{
  "hidden_size": 256,
  "head_dim": 128,
  "intermediate_size": 1024,
  "vocab_size": 8192,
  "hidden_act": "tanh_gelu",
  "norm": "layernorm",
  "norm_place": "pre",
  "positions": "learned",
  "attn_scale": 0.0884,
  "init_std_o": 0.0445,
  "init_std_up": 0.0513,
  "init_std_down": 0.0513,
  "decay_shape": "pow",
  "final_lr_fraction": 0.0,
  "doc_mask": true
}
Each number is 128 + 24 x the weight over its row's rms, rounded and kept within 0 to 255. Layers, rows and columns count from 0. Numbers have three digits each. The size before them is the row's rms in percent of the matrix's.

# layer 8 MLP up, 1024x256, rms 0.0513, rows 544-571, columns 0-255
092:189154169120114125119146121149127142151141136122113109089099105124138141117148125113131105099145102085157157100108158132153136138169094130158090152143141145128117150153143113125078168106139093123104132153133141127136136118104109079145124102132158136120133152120152146137137139103100143151132123184124131082087116104137163118094142128104150147137093129208107158124122115098152104123083108139120111144092122079158105093145186163124091156135142141169139111131123130141152157149110171135132140134075148161155093117175114097100126117095133103170100137121120160120107116147120083129139138177102116178130143120122138081116104149133119142115149129085158143117120128135155070099107156115107132090081126103109074162116110121110166125128117134130117125121129139169116114126122139
095:135146142151113136114109092146120144094140119163163112121122126111133113114147145118124149138128115118144170150128124119129117144119134130124122156094067124123087148100135091092085153130137168147140150134123121151080138168141111041112096180161186126126115139166115133111139144119120203138145148132087118098121186149145126121099132105136101108165129142137148105128135185113100129117120171164092120158172116147122137130154060097115101118165147194132136145166111172097102150109145100163150142136168102139165120143100106176133160084105126150121147095134130121148118150122118119153150136149097169135129136104148124152096139120107088120099133076119139129127132129099097126109141120144121153161131118142108110133117114112109099139132114125122122135145136106100164133112099107
096:162147107120134120124132096115142114161104105138147140126132127139106134136134125111119125140115125114140118153116123125161153160147087134139149133112133126130083157152132103112142193116207121094125168141097153158141144090085143150101131115148132157115149096152166088147141170093114111127104074106104143153135139112170103150125121131115168148122117101118133133111142178126107136160111105131129112103129157167087099131138130159150148090153156117122171076116108133115149160120129152102137147138071121134140121102136114159088148076148132153149135108141117174092149119118112168128162136120120124127138156111109087156141119163142135167120146125113153129120124154127150078088124142138105112148117143130125109098183142081086144073111176152154102134093155161167144120128109072
093:171093100130117131108101139111104184138135103126130113130129140131138117116068101141143123102130131147110140130164133157094147109137149171133137146153144131165134116159118143134159136129150126098099122080110132116118146141124103126072107132154138136127146139170147089138098111134138088173124123135058149117123103160150129140131129086121127124143121124131154127137079106115082098116114135140159145141152147148167133122125113130139175163151121131113140087165135140123137142084107105143099115110191111087166147156144117131110162196156134123102180092158112180129167128132110125142158105117106160111108114163099122178146146152124135140115163116105163127125136144120076120167141127154082138096152124081133128132157131119109108152116153138114118117065112124106096137159121078
110:141158125096150154090130129129179163119177134117134121112144098102130152106106110171127145129096138164126105153117148134110108139128148142111160144148166118157107170119108134150093108126125157133107122122133088161118099125123082119103148122149161169140137132148125159144167120123140103133147141138136114153120086105106111112156133106091152123108167134116101154083152140104154110120110160151114104168109120128136150115128152168118106131106145108130194102136154145129120132107150139106155152099129129066104133180140139095130134140116095151145119142121137105147065143120181102100140157178191096138145142149110156157131149155161124161194082106108151098116135175122114091147163135113153131148148112145150160106098141154144092134121130118116111090119165128157135119157087141
119:151149142144172138122144169141153142142154128127151176121137108124107088093087108157116113108116136137141119112112131127134122098173149123110124107120131118142142121124130148133117121124133158152162137150100093098139186142144107164116149129151123117144091066070139151166147107094146132150146131164108128132111147190111140120165160105111088139088147121149142107123137139120116098153146067119093115153127147119109137139128113122154158150118149133141112135108126102131093168140187084154127106094114113171109190106130111156141119127092113097121118138110126092081163101125135144149090124113155117128099130129122138125144149078102161156121087140153126157139160134165140087116131116155138150076110158071135149107138154122131123120146126131130094148057136136135120127129156189
104:102153111147117086135125121119172131133138175090107110143140128130119123143119114110094094131152112131161137121144142120153074112110121139168148170117119152131126144101111135123123144125150109114136159163169153132129144148094098115152097099143152176125144144158149119178166108109121105150192136101132109149166110154148123150166109143134116079110170135137113149087125131131115125138081119147127115047139094128064138092106159148103157154108168099110104103128074104145122099169090126142127145102169131164164100151122109087124146152100141153104156121109128145125138139150106098118125135143133144143154115126129145110172132145126145181114150090121129112143145157146102136090126132135099117138132122131117155145084148175152077146134150121112135124138089106130104120136191135
100:157104120103134124173107103101149118137158170136135124100129124173189070085149111146124136108119176079128119098132157130135162130140124098164123094143171130097169109100109118070116122090115118144140099148126123099135101140112094113137068126139140114171144117145147123126107113130165117149138166125110138087112124134139095147154123094125144090124144157107093148090142135136126148138152126136119166081144136121151155187103132131149067192115110117138157109129120103148154125084135123141136139128164108106132089102174127168120150151161120139092101128138112120118115117105157148108106132145116150132077098142106105126107108109155104167081130109154116101097127132116107126113139115133109125078143156150125126158106140134143125138152080127091135111134152113119107149167143171
100:144121166171120134139118118140141130129122155133113140169154157153135195136159119123124137119128120146117121113159138130108155143138176115102118160109115133163123165097141141139086114118092143141121116102114150103103123123062105119148084148147125080118124116139089147116119124122156113134132143138138123114129161119098139153123109143128157113089143104112134165136135123141088162080131114126089122143125114177144127116121127126145115108135114095138137173147111139167147101100156141085172118079146126122089147132135117189117148095150100111144108139136112187129122128152142085108136123104106131156127129105092137129095113134148144126127101147148116073147125160148171170127157122081104119139147102149192128123159144140149109164158141107062090153147071144134180068153128110
096:114095163116129120121140118140161093112169153112112132149102156145154163106108090132117134134141142110178169124150109122132131130147141131120135168124126089091108150126097099082094156119135134133104173091149114085131135123147126089140091059160152141136128118125158109141138192119129129133102102133176167120103178101149152120117137127153129094124129125075173127164165148105131114151120112106171118126085118155159123105091122112169136128150072167118146110111147112129097129120119087126082099117141149118118139163141112163094116133116093109118138133142115140128149110072119155128171111110081118130105145152161109097151116165126103128135169125116145132129158119159097109155125129167105146128125078093110160127132138094080140091116101099118138148107148146150154132144115145
096:097117127137103140130155087116122117125100157160163106099142121141117148140101082137147151135132142160134168110116114170148168158097138113141129131136134108147102114106128098129123153137138102176192137136154116124150159119162125134053127067136139152155124127083151131148161099171101138161120115087082084119143131140191115161121136112126117144116107132131182149119132101082142133135146097144143141116098144134113107098159119170133112103123139152140146128171120093090090108144127162108110168142089118089119111153145122151097123112118160143101120083140120132137149162091148167091166096106123104143090119115132129141133106140092116097124141145132137102115151126139117113118118153113111147141097125071098145135115156124172176106135136173140161126091123098154109106151138129
099:105131123139121111160122089109103102098126178142174125087150117160118091164123115144110114132099160141158136138101139138124123104136126109138153133117092127118147120117132103120171106156094140122167153087134123113140129123101110134111151152132127075093119149116115128154105164171111103091149125174133168114129143100131083110119128149140086138127115106148152160111090097120124156149101095101147127153144143119119115134140104140161167142133125128150142130134133134087125161113154159111107112137126133171102194141128148140117130122092111115099113097121120127126145156140141100147116091120146101122123161153102093145164150131096157121140096083089135126163114170124127130104115100114120131060159127170056110113101106164134127132065100109126127130113157080091103148119083066
103:129173130181162146137107073150145178086146145101136109136155121145102136148126108150110113099180116112116104132127123142190076094161112119158117147156174155122146160111165115076118100160128115179118148116124112146107115143108102107131117121130170138141170123134171144123155132180135137104142132135134105111085126151130111125124132165089109120155132128141135147143082113078135184154123089136075147144116173169137144144126130063115156144115113140099088172148145133168112115111081114131118141129141139142136140133105128146158130113195134151122104122102107119099109124123126110130169119127169099112165112108153102158154111155142119138115151115123140079136159143108091116123164129162133118098115151111148116126127132117134150127149170111127129170124116116109154110134149142
093:141166157145147197080121131146129119118089088109117119114158090081101129127131110157111151122099126081183177145125083095127151126161153116093133157108090090113161128166119112121124188118118119109104122138137118121141116134173161093109169127149100120119104123128135142141180120150125166142113120125131090083141088153142104110127147156130108133129119160166141148121145161098134114180115104112135108112095145159147143089129154145126139116135096110108167083097137109083103125163142113107123149131133143135135180131131198155142104098115099126144134105130146154083155137146156113127120109095190127118140085104125128140140100095123130162104145136126110137090132148136133124105148116134089103106152124152149137130120110083173118123128126125080132130133109133136107099135149117
096:135135132150096157131096104157145101199130128124123135077099090111137140135130125127131133120105162138103123122157107143132127117137131093114135161120101121111105122114117121130110115157107120120103094136119140115148117155144081154144137139183080141121121095113112110172131141162132139103178115177124171155153104139117148178146127165150098131127121154139060139130092120139118108152087130104141145124147091090109149143197145155134096100087114107138130105133176106148086123168107131137139169123143166132104111098084109120147069138146118130140123169126161135090118138087110104107144153087125129125135133171113133142112125144122118125098101106179126103155124143075142119130106098131099111111144123143118177138097137174165146188170113111089147131136124135134129126132141137
096:165129127132136123158111134127123108126158131106163162103125172135158166142099127134155114101090120141117108116134163102146090150136135121126112098105123104092156112125162160111086125142133129121109102136142154091144179117095143167116119128154154122152158098143134122124127146127151138123098108072096088161124157080109115124142139108101144143114114101116096159108118112110140108138142152149110125157164113136111090145130107142126174102063179111104098162122118103137169137156124094119105138130173153106125134110127128109056135131178112110159105119130102107109134133113143126142153096186161166138130134135170099112100128168129131106112135150137185139151178114124118128139147170155121096126070096108140117115114150101144082112083153110113091155130169106108151128112144109
089:102153094173125111143109179152140141141125157136131109121102151156143121124178107106149133126122147134081154173097117160127159155106089141138093176094126144165147161130164140172110109154130122179172171117093150097149127129135147154083142111078155145159136086115102157138090117129108139114147127110151140112123118136137102094129109117128099135101143135184131174173125144116106147135155107132176124131114138104170113105140138183126085133158145155073110095132144111132135132185152101149158083142119115173110094121094104090139126146150120142118137107149134151090122132140098130127110131151115133141128116100123114104163139131120155128147092165126119154140105125140143143156137129130122148138129130090095116133118149111165090155101117184137153102095118117124123171167108143
095:119160109107093157144069089118103141101105129106106122121100154133129102085119152128147097150112147126092110131148120131131143152117130122134095132120123103130154120167113103104153155119128146139145178132087139143124130090142155113123077091169135136123111139107123114074138152121147125173145126123165055146147158127105093115102131159117172103174139168161107163138124107152125136130113094123147131173128143145122136130149071099159125140176126095165125148110107153125123160113138117170149122108089140168119170146115119144096101121118116128124122114056145146121145138102114113171098142120143117118156096110106144093123143156107170116142099141068131134124101137097102114150161144106077141118154155137077139117148145121076112131146097104139092123133090131126116112141145095
107:128092143141155117111107085122079130144139136124092146105121115155174150137100128158148096142122126124127137092129142155129138139142130140141145113118109106143158055141146148116166094114165138126165137126140102110116151113162097165155129146111128112112184121138088162139108121160144114175115110159138132145146147147159124101124151075110115102142057107171143102124127098110118100104136105151136104108159170152094136149116130117130142116096186110140147105140116133124114141161138158133143081110121130123117116155144094093115127195098132139138105152072126154138144092178164133114137146135159137118107116135161162099120132141135138122166120139113179096112131140111097143119124166138102109116110139121101125117172148145133166084148114111157134141084068116182117107144156104
104:109121120131144146140101092159130112168145139121147147168113156096147176118134132132165082144116093174149138132119107171088114117153155129156117117122132094124142108155111107112120148156138109176115138158148156129146161156125130120107177125135189139141128133179128090131134113117103121181138135127135180177146122164138134133099146085107134123155151100168130107128100109109109139112122127130114159083104138131101161126168131159147119148108105105152175129126138126151102118133109141136122101139159124138139102113120166143156151084123129118131112127109145081120147129111158141143121171145144121103075162107139086152110113122139167148127113131137105114132140133139149166112144157087147100101130112145122116103109171106100088141186090148170097137168118186112120159197122138
097:120099078119180114098105124175187140119158140086129119164125106125112074118121155157111108095137150113114129128071129107151137124132117077070171135157087097112115154144156147071095105159129135135066140140120103160134129125116123136114137119176174144130134138135125123140167119128123181078122094187165151103102162112119151141151137132139119144125115151141099171148139162100104166114128138140154163131115122117117130137107109102149171148147075107140115159162084126130137105175114126132146121132119136158134119128132132152157134139114114132099134188163123146155138125106160116156109136187146127148143124092124163166110133120091125116165146146131167156125120120150146096103153104086121140129122141112117140149140113121114128120103124139118161127108117125096158120130168115
098:133111119165161148058159115127109132172123140130099152108143136138144128128132117164134110145164127125117105131164135143098146133123140128165110108152099089154051152117120139144146153111132116143130125178138121115163156144151142092155114112065132114088140094120133132120160123116114138129106153128114157138081104107121098139157161112154132152093118139121148112124153121062139135129068121139145172105090061123115120154136143177137156150145157125147139125138150122108122111123120112102145129151149112091146136129105118125114134121145127115120137144200111139127125149092097116141099165133111145097070118155101133091140107119122089165160110111099143128161147111109131098091169128129117060115165134121119179165107126173121157130128142143140147111112153123103103095090138137
110:094131117167141124113113118145100125123111131186137125121117125147126178162093150111140155166116131150122127139103125185142119092130134126161115134087156106108143096136070132118153171123127155148144148069097158101133207162116134160154099124116141107130146127156125165102125127116080148101151162143128115146103121130170160133149096111118152148113148144160138129100150116135105144136118082155165095125081164137127080123136110137081124142095157057123125106118119125141126118140129086134126143141139175114136154110134124171074106123120131153143097181151109122139155102119134122169128136119139115126075134093135090129118129154144172108152148157122134159128091145149138087154137137124117166136082107120124148103124126143168087106131128127129131142141116111087130134161161137
101:131097096125163074094084102114106122185174149141119130141105159110138076090112127177128162135131073125136130137104135134112125089134103117100107120158114120120117150117071122109105116106146122113118166152169106160118130154108114108119122105139134125126137140121116140140125141096109131123106154092125125120137115121106124131153143139070144131102086115121148066142137154137124152101119110148157099110140113138166149135144176164163134116134122160122096149099128128134080131106134138126153066116131117107164166163121115095101130167132154123114107103133094134141130097137106177125108107167131069165122121128110111154131071081099152117155127155161169099126158143134113161113138123135153110122154128137094097098085127130145143132076145116149068152130146131126117144097095126
101:082114108095116171118108136145146122124137131131135136144138125118107104123116142127131133099120154099083135133144123158110135151156147105102082138138137082104155127189177136131171120150139084128141115150135152130139121184183121137143122084147139112127157148155118117161122106178146163100125108112165150119147159157157085137144116123111128123110153147154186150129154142119141085133136150088086109113107087143102109140129167163144142132167132132180131146142118109153133151133090110143167106119132119129120094131142115096102099113154115100114110105131164141112102150131146159104101141123145158136135089165144154084099102141141130119093092136161118163082142133097117153111123126152125108161067095080107111142119159132121126103127106123157143193115166126143142157148168102
097:145144141155153121118141131111167101131122122124144160121117105107098085078129139157139137133126120130157080149126117105098072112098110125160112159159144149151137142105144160091098134170163119123119140130139107160128110138126076164119172167129118134142100142108122167131125137150146144089086166110104171146135126106119123168121159193092121137141147137144141101109129150115124136183111145103141176109064152142137105136109158127132087075163117134140124152154123106162094131123103092152128119150141165167113118122129151135099124175165169126143136143153160142127146111115152129150141116146081149174141121145121159156141135115190136095141142099136149075126137133075144125125118125139109132174143101117135122138157162121118140115086124107122158112135104161113147130073108142
098:135121142097143100127136111068129117122163118112148093093103154144130099090153166135109162137123113093125154091170137140113149124121119135129150149103094114152160142149110145106159120101128143198130136142157150100107108112151101151120111154203169160122097172144167151109147128128119115131163144142146111113102150090147132098105150133126109134112119211159132136142090155130113145114145055109169124105154130122100130133098104136158137107111157101153141106102087103158150137114109124146140130096117095140098087151118126162083133139116128166096137128115072193150142152072114104114115148143149112094113154107142116134129120122131093112108110143112112123123157117133102139108148141132099108138121146162148125167172130150144139118152092125152115121128141129103148149150128095
101:162136141150146162123147104180108125149077137077130146120163133123120067119151076126126112130136134177163109107131125147134134106096114111111100123146176142143135145116184111159132136141142170159120130165164137125135191129153099082083166112120160108115154128157131147143128139129129127117160145103129088122122141155163168123117166136109154155157107094157131165113106116171120126122165134131153158138106100152141140109128178141100159124110112123138118122122122101104172192156117114130174116093094123113178126089106145159089096149139150166109140116130133155101108135105162102102096159141164116139123122134186143120147124129123144108100164131105147100165137128139138110112116177123155129144117103136109109122106102124152153102112150139121118118130148151126160118131146074
# layer 8 MLP down (transposed), 1024x256, rms 0.0513, rows 544-570, columns 0-255
099:116080129146123103148108169145156202097133119147155159165128101113113069150112137141121139138175116090111144175137133132147095128111120128100126114107124110107137126132117131116128092149116140147113139102099185147123141138126129161131119133127100111129126127138160152118088161107133117103118129088134129155175122125115152146160131091130108105130153097145146084102133101126126170153128126098146108096170128149090135126129120154120163148102112128107170137146096104162122104108180125150120118121158125083094160130117138115158102121139084152080077130089121162114137179096127138135087149049112101106112157073163118162097160096101120129109106104074108131159130136113116143129116104164157108130135105145102138132123136112162138156103157160135141153098126118117119126129150107
104:115098146138100088109124113085125129141063111091122117118128134103135102116131100141098134124109112140123103119120139149084142161128150126123139106155173152123138111156105120141141094157099085101104123150088140129131101157113115137123133125130136142122136127171118115128159109129155113116082098160105156192130094107128099109078136134122102140163102123188098115106145154110157155115104094123091144125116123155077110154090147112137090126120106135126149121148141102146169099103104177148122153138156136147074152103142119149143119167111124101177171153135099154105125172134086148164105166145128109116116097091177111141152132127135145143140119111113109113126166122120078129128113168111112133091130140137154092128124160147179104108111114166152152150125144137151169142144106074
096:170141143174160107113140190175137077126155153174152120170146063133123154147101138076102152160116142150121133145129089131120116122138182132088104131133101129127134112139108140139114098121150123125115150102137123130128150128101127117158111110156110082133138141066135114116139127135158119140141131105141169120093071164111188144094112136105106116139104078110165133097142155087076136095121150154131116180110059171123128126170125110187118118147163083134132165156132132176108124102127080122119114111117126109109125146126150147127114137137120123175149114142156156106161165144106118139165142134154109107131088083145158122131124151155114126136111096156111110124105137128093139160118118137128141158130146124116130160112122123114118164133132124117119091109144138148120121142132132
074:114089147139109153135079140117158169143135160098150169134154099147145130129114077155146111149151121097096141106119132165166151121090154137104126120103153097137093129093123140087137187119100118117087133126147152068112072105108147138119157167143142093157107135140123101097117132135149189166128146113182123113115129161130088151109120152154136100122121137139138131115125149092079155091092093111179137134158108091162128117124124114118145114147131135153102127138175103095148135157114079134175077136130143151131118170131124110112142132118126133121125108100120128094170115129102138132109142092137124147113147121172119140124115106155120100125142119127108122145126111139126124151122145155141142128073138115144154071105123137135113231132137124132143116171122138125135139116149116
114:134129148112093141129114139141123114151097119111117103136088127146104134129119146093119129163148121098175134161110123076130163107107095124131143132153077166139102157161126099131159151098151119107093185147115174085127168144151169074167139109106109126125117126134120080149127179115125121144146162088119134089142136115100150111112143091139113117098105149169169104148112113126117123108149128171162155087138120147092140105126121130129098095111145164119132098137090133113142150126118080124141141131164110202129110109144135159145132157123134104143169055151124150151148153108098156099139169109117153141106134096147159166162119081123114148125130140143147151130107093081139108126156082154148128141083128091125116128124135134125134100135107109151149136112117147146146123093116113
095:117156133120092102136138141110146162116109149111121141106158119111109137158143121137168122155125146139152151143122141098201124166123126162141137144142157138106175117122114075155193116154138132145090151170140122150150139118089141158174098106072103110102120178142144122140120143161124113082133135095113113145143121149141118122145109112118138148133118149117164146104108134130104096152085131085163078141126095129159101135152142145110101121117158133153128120192138093168090145118095123100131136125133131076123126142141126115119144109147159137122154148125170148103087155148161134142115156119100090100131124124148139086113101135145116163139165151146056126148091103164123114125122063109089143128117114103153160166132114143134120137155127099107120092154122168149129102146113116
109:118135098155127176136096149172153144156115181117103124144135125136146120155123117140111151093111147145134134080139135100131113155168094138167141123110094135110107087117186123100113128117110109087109135141123126143155127119108092150133120134134141146110122103157079134083117139145131114113154089128176135119135170135173127126118129081087148103122132070166152146141143122071142167106140151150154121183102166147113103137120132138110111127121101149132129105124146144193114146115111132139104127143113142166122119163083149089104069138148101120151132146091137120130138090141129125126144118107122114139128122139144123083090118139096107115132123158133127126079111129093150100149182188163128119127164129108156132103122137109183158116116112122114139108145133138138160081131171181
110:132155138139131125198116097137133123123099142127128131069167162113162096133155148144132176115086091173105156163100092123167187099127142090128096128128159135112099138102113129122155086141168129135124080121160087127120095132178113108108153125171132148143135125142074091109120160120124116122147095145128094110122092143120128080089114104141117107104138118113090158111148117100109108122110140141130137137175133128110126097135136141151110110146118130138154136121136126163133115148155131137126175123114121150130099107121100085120160094136136136117156105151129113149151145103120144148122134091134123064125122078122170128166142141090180091116136105115130069129132125125100112153113121115097072112108125179135101157108147166145150145166121097147107155134121150143120112151119132
115:120106080082130156094098127122098092156136110099127129083107093133130092148146132136124116085125153129140134122092151136108125134138105135125116094154088162109124121138189124155155099121154153097098167145131111142138139150125122113124150121123120136119122098119108101113121145136158050129184110118132145117128111129151087118123125128158121121132102111114119095102139117103120140122101177120151140181122179116129101149157115129132162136126112102100109127119147144104085145138120105149097139168127135129127149163078116121162098137135080127120143151152145122136191126132121156135091157101140143068091147125125154117181124122135117113132127142100093146127148098138101151148093110134105126120194154125093095148095072112157139125111162081153104109157157101116090099084122145
099:125093096141144135145144115129138139155134121134138089177118157128136177144186156125106096140086105127129130133125164136144118139130138128160147090129156112139125166100138123165071126206127121105135111085095172178157099170149148135109106129131088161110081133111153133115152140151151148134127141176131143145109086137121118151162171140162166106110118110154109127152097147130157154110121134111099152140134104082095108164192133137137121115141140143133141149087156118168136146120168107153103139133121107101148128135127126108120137105116187114127126153145152123109171114159142160127150107085136146100184126142142142125108101154152128137090099144133114147119108073131137129132130129056164136112126152138157126135108093121150125101108158160136155147133127136133126132121116179
102:183127118142143113127147153162147133147127076147142143118111162155161134075166137144122158095176161101169110149139141131142170141159130155140108081064121119139163096143091145106120151106118126096107120140127133076130121149149128121159082116157089150105123139145142142137097152102122125083128100129133137124144152130106139099118146115148135106148102142086148096141129183130125095118127130117125115141120074155120088123109140093114167152139156107127124124148147156099125145126099124129116120149106169145087123127144134110109116074136085178163140101157127153120131109122150150157121155100159185101126150118157151149127145116120166096140098103121103129169102088096114163125147142091124109113142066127147104125142122100138111154119162109129094118171126102111175137130148124
091:109108123161133182089154151164126121147167092123081148108127124122117107168120093130152120081144099134099099119109088110107155124118159095142123112158158136113127122110165133119093181122121126163079116189145076136132139163157143134133103152187130155116149096147141105168161142113158118121131096088133088101109121118085137131135126108080093128129122144103149140130083147152116106124125165131136118100131127086114161111098180125107108109118120107091118118095164089132146128093101123143129134090095114094134078105112118164135104120149137144146130129129138151163088171123095100137125150118097132111167112145136100122131109129136129094118132136137137120117124077138095134172119140115149110124142123136136114112137092116123159118194192125141099146116113105098113123125167119
108:143171140127163142134144133105117134135141146144107124128134070113157134101107126150152103126081134131141126137109112102134112143108111083127136108132130133111142112132159131094156141101121126079152154128098104096168145174098097166134125157104086104144116112080158149169096120119107015111123093109138147174111146166115118127126127072125107100170099138109121140127120125158141119147091147074188125133136142109161129093109123135159126110122096118131151117156118167116140156103110123102131141113083165090159078115115137155172146119120120132130116099126135130110152105125119131112128144094101115153135125124112092126098117094119121103132130144103101124146097108112146131098141106134118150170135151131111178177103167141111142114138106133088143107111124161116115156101087166
102:112083135124120112138113067133110134110116181138150160069086121163136121168127121141110089141130107130116104132151157131149132169164125133097138151113151125153157129130100120143141139130132182140103098156099152138136072104103124148105115117106143108117139161148116121135124127112121122080145124122084121163107131137141114126099109089126107147152122150153180134113099158130110138108164209088123136123112140133117096174164133135126137136108125165094121095164099135121119116164084125089141152125139144118117110135132100176108119118126172127152108142095118117128140067161148113159102114135130105141102163122130154151154121170160071091123115169153131106078094115101136134140110141152142108152148106160082147141142144125144141138129182126135146118120144137131167132157089087
097:113117136147128074132150135102140149106110154099103110151120124143144123121115119109129097100155075117135112144122124147145146114088116161154105094128169117115108124134148099165148112080150127124080107137153129188141145062123143137116096165148154154148119124120122163125138104135132069164118096134139086120135155109130129126112157112119134148137136164090160131124147173126151123129183113101059142153144102141157116102108136151142133114172075133148137183115111137132139145093102073088176123127099135174115116150114134144129128110103139124136180122113124146122155151145164125137151146134129148109129145113107108166141135120137176157165158132129107116118098150161108123104117114112164138145170148099138094157157136119138163078131159160151162146101158108098115086131116118
100:103134128164160138158128145105102142132116082163104104131120068133121096101162144139125128136145139141119152135116114150091146122114131134149124157152095146171072117136123099124160161135090128148142127138100164196124112157130124117111159136134125123110123174106096126118117130106086109149185152130128204106160110156150127116117118140140112130158159139105163094155135155156131127102101141109152133107130127122157149111117101154146100102199134149116156098148124139115126132124137113127137103159124124146141116166116132150146128189146163145134129156114138167110127149128132138126134105097121130153102111157103127144149139102107171148155073110134101159105154153126144116118112080073152114144203148129118068154111115118103136162171119144144161123174124103125130088124104114
089:124148134138124131127150114168124141167079124120126146127121129141152117151125086105149132094137126159151149107163113114129157137091171140138124099145124139137092137157125132131095151099083121130122104110130129172111148114110102111122120196138154093130130138122146095153136163144109094095140162157139142096139147074103131136104114180098116127118078125097144111175097135137109109140128166095102098141144162123101160143134110122126140152125095095108150150126117168066138153144121165108136165129131120137110138154143140135111161143137083103122135131087167144131133126121149094127141121173111119077181087182125132131120124145105123112152132068152139132159080096118142120103060132142117150145125145131115157142167141127076124109154162106166163149131162143089153129098150135
098:145110141136115151091214151147125146113137146127113106152144114176141123160124105115120168097114110160153134158096152129134108129159129138138112110141132214166096116135129115181128101171101161133144155128111114139115126145119146126091120109121149148130148119107157143188117134155140119078122112114138165131174128140103127177158130096117127144085136107130114095115100090136129126118098183138135114169139126086141104126135117138129132083108100101122129109168111104153125154129115125102122153122108106098097141140137186105138149122166095104114150158116079155092136145129132132117131098096156076128176119142151125171165148116131141103187129093162118127153126138167118132137129104149141133117147163105148125170128092091123129113132121141174149152112130128103145104099140115
097:122119094090115118138089105148118137096100136124106121158117148108155154152084164158128146127165138123155135131116114109179197141124124072195106151144128139094100125104111130154138103167125150165142131143170112182139064104138170108117093093137132152117142117097136079111124107145091148147139110118096083136100115147119150090107139135105135136174139156089141116161165163134132085166121105148113125166129111137145097129106169107143093108117153157114144101163108121121122104123103138122112126098093136108141157125125130084120147135129127134121115087114088132114090105107132127123168128152113114090167096103137162107133127128130121159155096146131134149141108165141108146109165168103092135122132120090136154154089091131163154129108093156139118135114118136135120142157092128
098:138127098165079084127135149154156087148141094144121090115080158136178125123146129068118138146139099085144134105130148099136113142099163129093144135126182120145090146106123165176143144096129158102142121098136105117136125138114104128137100126113110143112095118114112192120177158115138088092126118160106124105104132092146115136172132139118113098105093164122152155092142159137146116145080173089132104153159114120165146160111138117146126137134106119114073133118093134139123125118137191124113096133122128091137163114110117145114076179143128115112138127152111176113139112140134129104125088153118086139166120175149143094138121156137121121134138090120147122153093154125134114108148114131170120143144123102123146111103099102135132118116159101107167136112118082145145111090115106
100:155146131150125119166102131109091130131115164147131123105149113114131137115171128137132132132134122087176129144133109092068143103146114141172105101103139125138117091145113097167149126144110115137095131109161114105133092091117168128158123112097135134107101145147145115142093097096115090159134165061065137139143119161192112101114139110125134116110170149137105136125124132150203158123097133117147090108126103136159125117140114131113166167058146187157117137133131127136144128102159115147096143130140142129153134115142112098127093113146123112168107107110134082138148109138141106137131133078143115120122184102127126129093118127151124170129136116104109105077152146135142092112116172161163124141132164145118102130133117135133160102104099113153115114126133102157124130093074089
106:134122136128092128146129111144164136144111086108145110093161154099082093134172091155138106162059145136117167130107132132141104116157115151175132148123189131144140118133091172133098175112158128163164165111127118157114162104149123137162140086184151149149120105138101113119125144130150120155110118123142117129121144117073131130148121125141110129136153116113118153158113143154136129135130105126109100084158129102163112151140165124108113122157137138133136130087143173164078111112145127118132113126108088111094113118090134090101163112104125103186134115112142129099146122124111131147141124134176161116117153140152116137108154158095128108117125107062119146101109180093085092124108122080125148166113139098112112116153121134135090126156103151126093133130127132144121180115163163
116:130086133097121143137144111153136138161102143127137129119111138137114115088149121170088135094064115115147135128119112155117156163123152165124099130142091157109161142151096119129140106111141106123135100076084121139108167137144097138098129125139131129132103132120098095116128077137119107119080128116118161159108113118112135106149160149131073153118134108140109072102144110082133057145154088112107148116122084128164135106156098134149109119177123116101133148131098150144081132123091083147087152145137074172103167121133168153131152114153129110106147124162156114124103098123119108125122130128111143138147165133102165135154126099105116191159110135132113146152140157100152110132140081174110124136136134118099130121105126103145151148116126119142144084138145181103161157156140156
101:134113159129133112139115134089138106107139140124104146093138128198132159129149135089133140105130149202176147159135136125169133114125136122095125076139107119173129133098091186134126133161104128136143131135085181114121141115128128124132153155120164123095123096098130136190149118119160129112151122153103135097100139106109196110158062198118130117149121116110133064152155120114109117118108138091113138148123149165151104130159104142155141127151126127135106150141144107140109150169107117143131181127105155137088166116122140116142125098110143184125128110134134133127149152133146133171165134103143190152114174122147146124130126126140134137113075093160125129083100139139138086132085116124140156119096126116131145128111133143155116144171149129145145126136096135104151117105124129
104:159111131143132134174191182095083130117139099103135109148098140140120101123135159158110106132125114150158106168129109093142130107137088150116156143114131102132127089165103114126125094100151165101137107170160127122098108153155164127154111131147139150091128151109124110136120106091140095144133097098133118140098138132149163090126096122066107116130143139159138094133094113117147108129150119139163115136150116099172131079122126122146119136152137138125107129138097117134158153119121073152146137152114125129117128152143093142156138137135159135137114123167132108058156117100115122125131067126130120098133175158098117161121112110129151133162128146103088139134125072141101115124175113108150137090176091106149171060139124120118126105120157122172168081130139117151114126095116146
087:140085119150103114130095142157142170200166085142096144134136125140117119180106119137150149115121088138144132127131121128159183144176167121116130128086113064102157107132122137154144084140164148117109092133166137161133159131131124135138076160087141145097158114117130106107188126090117114154171075148097126081160127135143108127164092110153148112124126119088122135111140101139121143091148133127091128139144154138149120085131098128116147153110158104116122128125159150115169135129141150114096106134173079113144128130128112132145110116096133121110096139137104101123143120079106134084120097113131116088107147099147116091134162153085132144104129131123118163132097134146148135143097132124111143114150140156108104122108144109169132111138127104120117110113171138106104098191163142
102:125125125136131101128134169154153125131112123101121140165135125103169124161167127077133152084121151129140119101111094111124145121175088108156139142106160135129115130115146109103161065134131104127152120120132154124143088118097134136127131140092143109119121105168125145103140132104111128135132085132147143100105166117158148141126096131125120116164131114130121120075122095215104129110139142145126127092119157098119156094132145137145104144162100153113099091090111173130130133189134095117134103104109132100127153145169155160116105098121157089113129141168113152120118086134150084087135141104141121154132143153139144166114111104106101098116116135172134132124063146124131141179122101116114174145129113125170102081094143142144183088109136134100127130173112134173091152114127130